Each number is 128 + 32 x the weight over the matrix's rms, rounded and kept within 0 to 255. Layers, rows and columns count from 0. Numbers have three digits each.

# layer 7 MLP down (transposed), 768x256, rms 0.0411, rows 281-376, columns 160-191
139110171023225123163240255046162082166204109043132104255072077078068255146173086000047171000209
123115102138139120149120129149136129122135139114139122129116119134149147130115119143137147132126
125125155119152113143111124136121115117139112123119136142124119124145139129124133130125136121131
115138105124145154176150147164115167167076135110149110139141132093097080137148112124122146138113
131124115135122146130132118114125126122113116132123123136130120111120131130134126116108124154117
224129136033179230122223091116140163156126142048255081200193041016116167158248255047163255167146
098083188041083067054154009183217046160199056065135133125087045004095228000063032061157206211205
000114009037174196079150005112127110209086230000000059255099134169071117178173179202117216107000
112125127134126141137119120126117112138107113137122127156127126136120125116130147126114141129126
130134096144115133126103120145125131152135115119087138138135137115118155155143130144126137130140
136123095148149123151121111126111113125107127142121141162141106128104149134125145118093147128144
110130120147107147121123143123119151136108120145133121150126117141103121122138121132139124119139
143107127132163133152141117136126111126116128107131132137147124114144133135129109125124123130118
110136114138125127118114140112124150125118102133116133121122128137143134117140127135134145112128
132129153129120141114127140112135132118123117133108112131127129150143132113121143148130138138128
098135000040129047184132152158068000150000000255002120096181068175100180161084127093220094170186
147030167088033159219000100190247124031192000185082014134238066107182059066062255061119058224161
130126122129124130135121121129123116112115125147127117125133123142124135139120135130113135136140
126128154125139137128141128113119141111121130115148106132111122129133116134146137151143127135137
147115127140134155133127108107145127141130144165138138099171152141120150127134142099135083124118
134114102147144129131125140114132137136107116133109116139122128132146124124117112127135140120122
113111095154155127164161115163124123172080139141137138150140095136081096111159114141102125134085
194104000133211055011138133176202117119133174155141129255010180157000206255186246172039025147104
118116126144107129100111125136128136148131126128111129145124132129137138129142131128134124126125
138119122130121151127134132135139149137119126112117131131124144115140129121147105154144146124141
135058117072065123135116130178199137138159073120214140094055173092255093128158131021117172163210
017141197058168165200157110255116209063134126105156091079172205230140163230006146176126255088163
119143135124121136119114141115120132143101113145132129148135126131112109117140132131114106155132
128120125130144140137144130117129129113139138131141134118126119125117124116113134120134128119126
123120126089151134134136132111138109117143134154111154136112118112115138109136146135104114129122
134112125106125139131141144141141122121106121146152128128119107133137143099123111136126135136138
118121131148125129122138135130113142140124120137127129149140115133103124130137135123127134125134
125121115152133139126109128113124134148110115118132145142118132122126140131131128141131131133124
130125142127129127132122143136147138130146138126127148122131131109126133126121131127147119112125
133121121145144140145119135122134133115127126122118131119139133132131145119118126122128131105124
126222255055043208132231092154055122098188075101205002091229190224109059093149095100140062187205
131103129126104147101116154120121135114122138132123117110141116143159145135129125145151138106155
128117117121133140142120133144126148136133128128141128125135113121126126124131126130130110120117
094000104026202097077192022152113088032123218130203126175135189255217185220205196089126144152140
129091137177092162129154143128142126135082127127141104139120127164120117135140135161152145125118
141119088119141138160153113134143120109122117135121129159146109140136115124135109121139145123106
000105103061255200104210099188160206166196121075248188080012087226101181096022046004233217153186
130122148143120132124124134123145142117143127107137124126119148129130142136114132115153141124140
129120137136127132113134133120133140123095102131125130144136130119130143129142138133124126132142
132131149118115121128147131134122134117140126121154107105119122126121115134126125136134119120144
122116126134130141128127132123123119129129124118132134123120122137122134125138127123125158127132
118152131127120138126134131134117152127139124140152123113141123134103124130112137130142118137133
125110122134106132133118122139132129155136128124139145132130129126121141145128130129134135127142
128131116110132125112116139128124125134131132146113134151125122108139125122132114107126137123116
127135145128136139130125136121117132131133121148127119120130133131119118128129128129131127124110
124107114141163134132143092161128106128108132144153138110138118151131153120155120125123109150134
097083157000255189255034100049242142122031110094139164159051255255146237094069000033000142199160
148126120135148117140122129130131128124133121128127135121125136124137137125127127120124144123133
109075000043255148145103137047149231166120151224111187116046173145029201167136204107045212172163
116113143134111121147140125146118101142106131133160123133121125148120107120102128142128151131106
129125119134138124154140125129124111121138115129132146122131139134125120128138127120122129115133
149137113119146123104131134117118127112129143151110139116148115125129129125138131129114130127119
201130092186086168127161139038109102139151127198113223144253187073171167104214114133183099100143
119098115129109144126093130153139103127091136148121129131131094145139136120129115137127134129139
020094126175163043133179159035132094096022046161041105082012044175145126140191173067141038054022
119116135117128138139128127127126137128111119135129135151127109143128123124134125138129120131148
126139114132147131135130140139102135125120133137148130120148124116101131122102145141133140121133
027211000125123114013000161201099127155194127061240141026061039154052098166075132108187130030026
142109148126126128144122137134150113122115126134098124120130107170147127113132146136128131144116
139107129118137135145129137125137126112158131134122125127133120142124155111122146130134118124115
144134076056047099119148173124162182106128054082137000159138103119091020108052080053117055095086
125146110112143144115150146127104150126130132128173119113138135120102105138120136129143108134134
137099023239149215133216106139111132084153209078255122110057213049154046122198204214139127159176
126151110129152123144132128137129131130129151117146138112104129109113137133133129128106144145127
235115000250114126094126091139240159061165203237197234255169162164199184049176255095000140000004
128147100137123132139109139120123150129150128097137122129137135111154139129135136136118147118137
120127121131115143103123128104111131133106111142124128151131121122120132127132133118111122139122
117133165104115120136126129132133126115155125128144112121126127136140086130107116136138123104130
116005159116055120156060114166209191057017000174113007202108000139164150152141253036119080248131
112116122138107142140111126120129133150112152130095126160124136130125117129144148125105131121123
117131134122113136121118126123109109145105122148132127135128119131119113122113127134116127141121
125120157138119116119118139132131125146118113123124115151102134105155117139125126138147138132150
005160075099058108126160121183123080141000024091027198118142161013087058217175021172189255103185
128117122114135125165122119124129107124110096145129117159163101126131099140139121099114113129117
130156118128129143124168123114121143123105111132172109115116126141130106156126129141138117158130
113104136134118152144124135133127106134105137123117123150112132138139126122128115161133137112133
120118176118132130121123147152144110143134142124147133108122133125120105122127120134141127120123
142131119136129122114103117117130145128113104145118127131135112122159144126126127119122145145124
137123138143136129148132132144130127128129136141136139135124113121125135129118137125126142123123
109139127147129141130119143102098142126109125131141124125128121144111126129134140136125125140147
147123042177181100115075065186168189054102189191107092088222096178212122205131233000054189210179
159108045199095065003202135114145051191147183055145114145112074084021162082176144182065187202174
113118140140129115126126157149129172121094137116156125129121116134127121156123113144153135126159
130139136119132117125132123106128137128123112138117132125133131111143130119121125140116134131113
115117115136127132130113127159127131131126136124124135129134126122134147109135130131122116128135
121156133112120126126124138136132167123154093106160132103119139105155109145114100133166132121133
123109092148102122129119123128140125139138117125099135139131132126120144119148129129129127121116
117088131150128143157148134143139101135106149113151120131122116166144130125128128151130153132142
122140135132123137118116140117119111124100110150121136123136130131128127114132124130135136125128
130135139149129128122111139106117142138104120128132113124120113142124112135149130136127125130149
124099137138125132168143100126120104159094122127137124179157100127113110118177111110100140131108
# layer 7 MLP up, 768x256, rms 0.0536, rows 282-377, columns 160-191
130148107133112133141106120128135127130161163136113113098150128113105117117135134118137114116115
147158094097123121136112119130162124116115129123117133104144115117104129119112142117129125128099
098143117149121139186165119136105089103171090176112155102103131132145179130150131163142110115158
118113160128124127145147144134120124102128142143129138107112129132138109128116143140133122122122
165138090201061064155041102142137130032020140073085118017061122097202124107022048083140150145196
208227253221000053141119145162067115081152096143050076122086186178184230042208132063089115153116
255054207113122021143089255201142087088208103114111255003141239176187081000017093234255079029133
112144114108124148131119145123144128122109121107139147115103125157136111120132119119114134136122
126139158119143121133141145143116138129135124139130145123121122133136109092106128124106124126108
097139140135104129140114159114116127116127145138152123127138132157144086121136115131122119132142
111147119146157138134130131142129120131128112112136142094121110113163162121125123128134110126140
132139133129096105138137118115117124109147150140121112083142144125104117131119134126132115112126
135144116122116105136116114126126130137131124119136143125128097128127113112115126124127125120124
112131111112135110117117118132130141117130124117128143146109139123139101137135121120123138141124
009181176134200172105172096154044115196234219139216255238147076119107156066255205162198100006031
156116196111231093106209171060168118189180156092170255194064229174051177068089174184112153000110
133135116128138137131122127126142126134110129141125123119144126127112148124140132123133130141123
152141099133121128131131107112133113120132120136126135153126126126133143142136137125135122134145
103173185100128149111128179136143122108128124142121086140090132165128134106151086128091139116114
123147132139122107143123128125117118145146121108127140108141122123113087141129142115139111130133
098168128149090136143135168118132115118138146154136123117114137152139127149166117131111148126173
172205250085030197177146059158073109171231058092089170076255095188115073097110000114172221199055
130138142110156132134123146150148137123135106114135156109115126152146137109115120128131119140108
124160122119132112128122129121143103114158118110133151121108113138129102126120128116132111144111
145190137197215126114113159101095153173196128093075102233159060233142151131041070181123160122085
198126109252202048010111074000183074164093141205106135115139090156186076054225167174125084231205
104118142135138140121121143133122133109120121131130149121100124146135108121134120146117145131147
164132128127122137142139127124110121117137134127141118116146132127106144125122126136137118114131
103119146102104128125117132124119113132121163120140131146117130148106074124124104149108145133114
128131147131104126112131110132123117128137149137131136146116116124116108146129128143145105125143
111128123132140131147144132123121139130128110121121147130134119123157129130134127113132128140142
095148149146133133144127154134140129118141135134140121113122140139135116110139145126119111131130
154121138128146124140135133148138128137123101117115124106133109107103169115121132123128128118109
129146125118118121122121124155141121118141140120115117089114122131117149120130116112107119118096
178088051255108007062137190073174062127062164083095122186041189046115211188016145255203192052158
128151141122123095128133104135121128129122128126126147126140116119139142128137122119146116136117
142141149135137136147125106130133113128146139145117138101124120112133143120130144127129112118118
143094118157099019084012140102063000034167105155096061179051054000070138000092169185107153163178
099159119103146120132143127130123115101148128099127127112126121153139135138148094113129091153129
107120146112127097118127128140131106138138132101110140081097117134102115147103118126131110117121
228095083153054000121003119139113095062035150171053039174220109117217085001094113164000069082226
151152106128161129132120133149148127125138120113115106131122111099115175118135130119135107132106
114139132097129117119142139124135125124130111135131138127109111139135126123134110130117122139130
169136088132127142131142099127144124142111115140130128136150114099124155127125140122132131136133
138134106126125137121136128124098155134125101109137125132155134113137128125129140109129150131131
136119129140141155133139125125114143121135129145118105134131120101128182113138124136123131120132
115162138110134130125129155143143133122136134127133132107115125130128143100125125131132136144106
107110127129117117132110121129114121145131125113132148112129113145124121127115144129143142119124
144143117127138127155124112134112114121129124121125148100126115122133138137120139123138122121121
180130138133099142114136154128130122123108119145138113153146127128105130149112129128120122110136
139201119165070059109093134126142208187152100133107130059083035062109159115074226079164050072229
157140126129126116133121127142130122116145131122126142125141116122108120128107138109148122124115
187118252136018133164178255069140040182185000142194120006139135145255093176074139131139045158196
135119101125114165143117133118124146110151133130122121099156130129119136126128143142149125115133
126124128129115113122131125133086141127095124129129132115124149135115142133121123122125140117128
107130166122124108122129131124112102144138129114127122142130097151106096129116121138108137138114
059174184066184117118146148160115126148134118158142110157054103191103129117049047119101067142102
142147160151114110111130142149127121134116145137144146094137122144129126137153141129142122130135
216123094080122213126202250055131167206214194115195200135109204033094095072217147139149074165176
122157115121137120112112129138154108123104147122125142112108136131133118135118126124116130137138
117131118134120130149133120126129121120122132150119118142135129130120141133128126127133114113137
230033194143118083081255120066167132115102182169000174215069083172255104016195132185036145132197
139115126126127121109119111146125129124121135134111144118108124126084132142114124131119143122123
138138129108127106106122115148163108108119153112122115107100119140096133125122108125111136116089
123139107140191118137156147118111112162153172157053184163093192108187238150212193207200187089130
101103118162141130138143115132083114110119104145134128132132150115135173140128119156124144137153
090090255103189122089123185145180037113205049173000124080196130102156188204177025087160096142214
130117122148113137128124143128110131142136133128106111155132152123104130137149144136120130110125
037110173047062136059246132209076117181188130073000091022122039114094021224043125069225123216253
138128095123144118131120121133145098139143125129116149106095106131123127125133124126139123129116
091119140133135136140143152120155130119125122130145136144095130141139107133144125135108128135145
156116089137141113124110090136106144151089123141128125103162136104143167146125146149129153115130
155115112167098101049139072101089168201180179123115255177055190106145084159150129140136227150211
133166139090130141127129156135162111118141145120132142084118113160117110110136111122118120149104
120103136135122146144130123119114145126121117127126143118121140121140124131135154129130134129142
130165120133145106142130128128150126130131098108135146121135127112127147119130144121150111156120
255234253106180139020096055021048222130231134142108158142239255004193183067179150087044030203042
124154160108130111143122122143140106132115134146115155079082127142128126138131131118122146124136
156101115130146141154131117104085130153132107106123138132155127086154133143121131114137143144159
111152133105118120115123135126125132104142128105142130087133121136128093107121118129133122138118
156135100128138142125141113144151131136120108130124124118155132117117177140133152151155130119132
102134148145120128122105144118114129126153129128121148122119094134145118121122133119129129130124
147156126112117133148132135139134118144139134128123124092152105105123155120123131131144102124114
103133133145122131158132116110113139111128127117126146131124131115141127117134132118126129132144
107163138166085120096186246050255068139146000094033029000196090255165103165000083225171084069229
168255248201046173131136104153029088095148138173002066190222077089255032094254180233119096131074
136127097156135102133114107139117105138132121137124121115166125107139148152130132141140124142154
101130148108128111132125140118140115138128128141130137126111111126125089118107124141110124127119
134127129120128126115122127171141143128131117112132137128126121112126136126117120126119115118097
163135114151138110143116102123124122166139131134099123130150138097135153128123155133142135130137
112130160105128111136124150139148129121132132117128150109105124149124091105123112114116146145097
146150109116107118121141137126093156119139134132149109128167146125120120131133125142148095143124
125120143120115140129124136100108141136113106131134132152130121141141120132122118119143126121146
123148136142129123132114122125120122122133130131127139129136129131150122127137136124134125140144
132174131080121124133135169150125116106135136152139146061089136152123124120130132113133099131128
142141146103121108109132136140128124118139128139124133100133126151133117128134128130152127136115